{
  "d_model": 96,
  "activation": "geglu",
  "tie_embeddings": false,
  "schedule": "wsd",
  "final_lr_fraction": 0.05
}
Each number is 128 + 24 x the weight over its row's rms, rounded and kept within 0 to 255. Layers, rows and columns count from 0. The size above them is the row's rms in percent of the matrix's.

# layer 3 attention key, 64x96, rms 0.0561, rows 0-32, columns 0-95
size [ 87 109 112  81 127  99 126 112 122  75  98  90 105 108 102  94 112  98  90 115  82 109  85  80 101 129  97  86  90  86 103 101 116]
[[169  99 122  92 126 142 141  96 120 130 116 105 123 101 141  72  83 153 143 136 165 134 124 122 118 119  99  78 141 139 138 113  84 150 144 128  83 163 132 152 153 114 124 119  95  77 107 101 121 132 135 170 122 101 148 127 133 131 131 171 146 127 141 212 117 161 138 140  97 117 126 125 127 108 139 114 123 146 144 139 161 158 141 122  99 137 129  90 102 158 154 152 110 118 122 136]
 [171 141 123 130 118 124 130 162 109 112 132 129 136 101 120  96  76 152 121 127  83 188 105  97 126  76 167  81 138 110 115 166 108 109 180  92  86 128 117 102 135 136 101 114 140 155 116 119 105 124 123 103 118 128 140 111 129 147 159 150 141 146 160 127 102 140 124 166 124 171 151  97 151 101  89  93 149 148 106 101 132 131 156 141  95 141 127 141 141 158 132 146 135 110 143 124]
 [174 134  95 124 160 102 126 162 133 144 131 118 131 117 136 100 109 148 128 153 133 133  84 116 128  91 160  76 137 126  94 157  84  82 169  88 157 143 106 117 147 152  96 144 157 144 150 136 114 125  94  96 108 128 153  94 138 146 126 120 100 145 156 131 131 131 102 153  77 137 136 107 142 118 123 108 161 140 106 110 137 146 123 110 123 152 126 154 144 186 165 141 143  82 142 138]
 [133 119 127 121 143 171  90 129 166 123  91 117 157 128 132 137  79 148 118 134 145 101 131 177 171 143  95  96 128 133 101 172  92 147 121  81 107 130  96  88 109 148 190 103 137 122 180 127 189 170 112 165 128 132 121 132 140 101 118 148 108 120 107 127 124 148 144 136 140 161 151 100 164 133 108 130  99 118 120  99 111 103 119 136 117 138 132 132 141 112 124 134 154 113 111 122]
 [ 94 124 155 125  92 122  91  86 135 116 126 141  77 117 138 148 126 113 151 119  97 103 150 103 151 154 147 172 107 130 171 123 151 164  97 157 109 118 186 108 111  77 135  94 102 121 104  79 150 134 110 135 114 135 119 171 141 126 131 152 135 125 118 107  98 116 162 117 161 143 127 120 123 126 145 144 132 134 100 162 130 112 113 169 124 108 121 122 125  94 114 154 122 196 138 112]
 [123 148 105 112 112 102 120 123 127  96 108 121 103 146 130 145 134 141 119 113 114 139 166 157 127 148 151 158 106 156 149 140 145 165  97 137 116 110 179 115 132  71 147 111 151 121 107  60 196 135 109 140 182 120 127 171 129 131 152 109 153 125 142 134 109 112 161 128 160 130 145 114 120 117 143 117 103  94  98 124 133 138 117 194 131 147 103 106 161 104 125 120 122 170 118 126]
 [155 119 113 107 129 136 133 141  99 139 167 123 175 134 118 102 119  95 110 133 151 138 128 150 134 114  90  72 115 126  70 157 146  87 137 104 113 116  82 163 142 151 104 152 152 129 156 162 113 126 133 144 111 116 150  98 107 159 122 113 126 108 146 140 158 142 102 124  89 134  99 126 117 146 102 117 145 129 156  73 127 157 146  96 158 140 171 152 110 117 163  97 106  83 135 118]
 [ 99 120 170 149  97 127 111 133 139  98  93 131 109 133 129 136 148 131 127 139  99 111 114 117 144 179 133 174 139 159 167  97  90 143 131 116 115 139 172  87 114 112 165 108 109 109 107  81 167 165 120 143 145 146 157 137 117 120 137 139 133 133  77 112  99 145 134 148 146 124 148 125 121 112 149 106 140 137  99 196 112  77 105 120 129 138 109 107 148  99 124 160 126 177 121 128]
 [133 124 104 141 134 136  95 130 129 125 106 153 106 102 133 163 159  91 123 145 115 106 171 133 135 127 143 185 127 150 109 125 124 143 161 113 156 123 181  89 116  66 173 121 108 148  90 102 158 131 104 149 123 143 146 169 112 121 126 150 139 126  93 126  95 140 143 149 129 156 135 132 147 136 124  93 106 109 114 158 102  96 141 132 106  62 124 137 135  96 101 130 141 168 156 102]
 [ 71 155 170 142  90 129 138 114 129 127 128  89  98 145  97 110 114 168 122 127 143 129 147 106 101 101 134 146 112 148 135 136 133 116  57 132 136  98 112 121 120 128 130 159  98 120 118 107 160 174 158  84 145 125 123  85 136 110 100 140 131 112 154  92 109 142 145 113 177 147 144 118  87 110 109 141 166 136  81 106 133  84 136 154 118 128 128 150 144 145 141 125  82 129 111 122]
 [129 140 115 157 155 105 147 125 116 109 158 131 132 119 144 141 142  94 120 119 113 124 117 166 120 157 130 149 116 108 146 113 119  97 145 126 118 115 114 157 102 176 138  89 106 190 119 152 126 109 123 162 125 113 123 157 140 148 159 116 128 107 160 189 125 107 113  94 146  79 145 166  99 160 125 162 140 129 142 145 183 152 157 121  88 129 100  79 110 125 167 156  98 139 125 143]
 [160 121 118 137 156 113 131 173 103  83 133 152 131 155 138 113 166 115  85 124 141 135 134 151 120 121 112 109 191 100  78  90 137  98 105  94 108 140 118 176 131 151 133 135 146 125 169 151  89 112 164 147 115 115 137 142 110 135 179 120 138 136 120 140 136 155 108 159 116 139 158  97 131 128 137 147 107 106 151  92  80 130 139 144 131  81 161 118 111 153 115 109 134  89 137 140]
 [123 143 149 158 159 103 159  64 121  99 129 144  92 109 162 158 131 109 141 168 126 157 121 144 144 125 144 139 108 179 120 146 132 118 145 112 166 147 100 104 150 118 143  74 120 158 139 130 148 155 134 124 124 172 113 101  91 105 115 124 114 114 150 141  88  95 184 158 129 109 118 104 133 112 120 120 138 118 116 156 137 135 126  93  89 163 139 127 130 113 133 145  84 181 138 133]
 [121 149 126 153 124  81 135 136 135 114  97 120  90 143 121 149  82 120 147 124 143 170 128 122 134 109 162 100 120 133  97 160 125 138 124 131 125  96 162  73 125 163 125 109 142 119 125  91 201 128 120 132 115 116 107  83 122 152 117 134  94  99 151 125 127 155 170 153  83 151 136 100 169 118 142  96 129 138 105 101 102 122  98 163 109 115 119 131 154 162  84 149 148 140 132 141]
 [132 114 157 120 150 103 158 133 132  96 104 116  89 122 133 119 185 157 111 134 115 105 158 117 115 126 124 107 143 169 142 101 124 102 101 142 154 117 187 111 135 172  82 142 143  94 104 138 106  94  82 143 170 120 120 153 146  90 145 103 147 132 155  81 147  97 162 145 122 105 151  87 123 118 113 110 118 146 125 149 159 135 127 119  90 104 121 132 152 154 132 168 141 106 141 118]
 [104 143 134 127 174 139 127 134 113 135  94 154 169 115 166 137  95 110 143 140 115 159  97 118 135 105  85 111 127 140 123 107 127 129 133 113 152 145 117 128 149 120 171 118 125 172 140 145  77 113 127 167 110 130 126 150 116  99 124 117 169 145  84 115 109 110 134  76 100 105  84 134 121 147 102 150 124 170 143 147 116 124 138 107 171 116 167 118  88  86 154  70 111 132 139 113]
 [136 173 107 104 109  98 151 126 129 158 136 122  92 153  89 111 102 189 135  99 140 135 130 134 142 146 141 114  94 116 197  96 137 125 103 129 149 178  89 142 154 151  86 124 110 100 105 156 107 113 120 125 134 157  93 105 149 116 101 150 129 155 123 134 142 135  97 124 122 147 141 139 150 129 103 158 161 133 156 127 128 119 106 155 101 124 104 118 146 171 158 164  92 120 120 157]
 [147 165 116 127 144 146 171 159 157 163 140 149 103 123 108 102 104 156 148 162  91 141 125 126  98  64 162  88 133 143 126 147 106 115 115  95 162 157  91 105 155 158 115 118 134 112 131 138 117 111 111  94 169 130  99  88 135 119 128 129 107 145 148 125 124 142 157 176  83 124 129 110 160 124 113  98 162 132 117 141 148 134 108 127  96 136 128 139 152 156 126 173  85 126 100 119]
 [157 149 118 100 130 152 144 119 139 169 145 121 168 119 100 116 108 168 127 147 126 158 126 156  91  75 151 122 146 116 118 127 160 149 116 126 196 147  95 106 173 140 139 170 120 103 142 152 115  99 130 112 157 146 117  89 100  99  83 123  88 104 150 157 133 157 157 140  99 113 119 134 132 144 113 115 130 123 144 125 108 117  67 120 161 118 118 145 150 131 137 102  91 120 106 120]
 [162 119 133  96 145 147 140 166 117 128 144  99 169 141 116  94 100 129 110 159 153 131  99 123 122  70 106 109 134 128  92 127 108 102 132 100 166 131  84 140 181 156  99 144 146 108 161 160  83 135 115  98 145 123 134  99 119 154 135 121 103 107 168 137 125 153 113 116  58 138 120 127 151 126 112 105 151 120 130  82 115 151 112 113 139 119 161 155 130 158 141 113 110 101 149 106]
 [ 84 113 156 130 130 139 113  92 151 110 101 118 117 131 119 142 131 136 117 158  90 105 150 112 148 124 163 156 106 144 174 139 143 142 102 149 138 133 181  58 133 151 138 117 101  92 101 127 169 153 118 121 133 101 145 127 118 140 108 170 145 123 142 129  94 128 148 143 140 167 192 108 154 102 123 110 124 106  91 154 122  94 137 151 100 163 105 115 155 110 118 120 101 155 136 101]
 [131 130 137 106 145 126 145 162 116 141 137 133 173 132 118  91 109 111  94 134 161 115 123 125 111 117 103 104 142 101  95 137 106 123 125  91 119 122  38 143 142 152 106 130 125 124 156 147  73 110 150 115 114 130 146 130 119 158 117 123 115 141 126 116 153 147  99 110  85 135  91 155 124 143 115 160 129 116 148  76 108 170 135 124 148 117 166 127  83 132 133 101 124  65 155 158]
 [155 142 119 114 167 100 124 154 129 141 147 139 129  93 104 148 100  93 100 120 137 136  94 114 120 101 142 105 138  96 131 127 132  74 173 138 135 126  89 170 127 183 101 105 125 150 147 166  70 149 144 135  99 111  95  94 119 151 111 114 148 103 147 161 107  87 120 100  96 128 121 126 103 127 105 173 112 151 138 108 112 130 161 100 136 131 158 145  97 138 112 144 118 103 130  97]
 [ 90 132 130 100  93 102 105 107 146 102  80 145  97 104 102 143 149 147 152 163  87 132 139 110 142 153 141 149 101 133 148 115 139 152 109 125 114 117 160 127 111 114 124 147 150  99  99  83 184 113 114 149 174 108 129 130 117  86 129 140 152 143 128 100 114 107 157 174 129 108 190 106 124 114 162  80 104 136 118 171 139 142 122 142 139 162 129 110 144 112 102 132 104 155 119 125]
 [118 123 134 148  91 144 124 103 150 104 111 127 104 129 138 156 136 140 154 138  90 132 170 138 157 114 149 150 144 134 143 106 113 179 109 126 104 148 181  93 141 111 133  96 105 109 112 103 169 152 141 105 165 109 122 146 144  81 150 149 138 150 105  98  92 140 155 139 146 118 166  93 150 112 111 106 107 119  87 143 159  81 102 165 108 128  74 143 134 136 105 153 126 156 142 111]
 [123 142 134 127 136 120 183 151 113 160 172 134 158 133 117 147 100 128 111 134 131 154 120 100 118  85 134  82 134 130 109 127 127  98 118 106 123 119  25 127 127 175  91 119 151 173 128 165  97 141 146 114 124 110 131  92 126 132 111 156 131 120 160 173 138 148 143 132 132 140 108 126 132 147  89 160 118 103 162 106 133 158 118 136 128 114 148 156 127  98 123  99 136  98 149 129]
 [149  64 127 145 119 147 104 170 145 120 150 112 153 118 132 116 124  96 138 135 147 139 113 170 132 118  95 108 183 104 112 129 118 104 161 113 104 138 114 138 144 113 143 128 130 163 169 156  90  97 145 136 119 166 138 174 134 140 160 112 122 149 105 155 150 131  94 113  90  92 132 110 140 114 152 144 131 118 153 137  96 137 125  90 148 107 155  84 100 119 130  83 159  89 118 160]
 [127 141  90 125 145 124 105 126 125 141 112 125 115 145 150  96 139 112 101 124 143 139 110 146 131 123 104 106 134  69 122 139 202 156 128 148 175 182 146 131 172 132 118 141 105 138 116 132 117 120 110 136 118 154 113 140 111 112 119 120 143 154 114  93 134  89 109  97 127 123 155 164  95  97 138 150 109 138  65  90 107  78 124  90 160 121  92 138 135 126 150  96 128 106  92 128]
 [181 133 122 122 121 127 101 154 112 103 141 129 124  80  92  82  67 139 136 113 100 136 154 143 119 133 141  87 155 134 125  92 128  95 176  96 145 159 136 137 133 158 102  69 150 154 149 148  95 132 180 135  98 141 119 129  99 148 150  99 100 130 113 149 112 116 121 151 124 124 116 140 144 153 136 129 137 125 109 102  91 154 184 111 143 129 123 135 168 126 158 104 118 122 127 136]
 [119 116 129 114 101 132 107 122 119 137 127 135 156 160 168 136 127  94 110 108 135  93  78 148 163 126 126 109 156  92 126 131 164 184  95 145 105 147 103 145  76 173 101 152 146 158 135 135 112 171 155 143  94 172 137 110 100 121 151 107 122 137 117 140 174 124 129 102 141 105 111 164 139 145 117 105 102 131 139 106 137 129 132 150 142 132 146 127  78 142 108 141 160 187 143 141]
 [170  77 117 153 128 154 115 152 126  98 103 129 153 150 137  99 205 106 109 174 163 107 116 145 143 114 125  99 171  85  91 151 116 130 128 138 131 165 101 139 152 110 165 146 172  88 134 128  94 130 137 108 129  93 135 114 129 110 158 112 125 125 109 105 117 135 143 124 104  84 108 108 136 104  90 161 118 106 142 118 127 146 133 118 130 133 148 137 103 157 108 116 171 112 144 137]
 [169 133 130 118 143 142 121 138 112 125 125 131 110 143 116 162  96 145 115 107 122 166 151 142 122 100 129 134  76 113 114 134 157  93 170 119 180  94 145 118 173 147 127  89 152 148 165 155 165 116 109 141 139 127  73 116  95 129  77  92 112 114 145 120 116  92 136 146 145 147 108 136 140 127 165 153  98  95  94 121 113 130  80 132 144 142 119 154 176 126 119 114 105 138  99 108]
 [133  99 126 149 147 111 165 146  71 128 123 142 127 105  65 165 166 103 152 132 144 140 131 159 128 111  77 128 147 148  97 148 143 133 139 122 172 117 138 165 147 156  98 142 144 128 122 101 161 140  86 133 105 115 126 149 191  98 149 117 129 134  93 101 135 152 124 120 100 108 150 129 137 130 137 184 151 107 149 108  94 143 125 111 129 146 141 107 134 132 105 128 139 187 128 134]]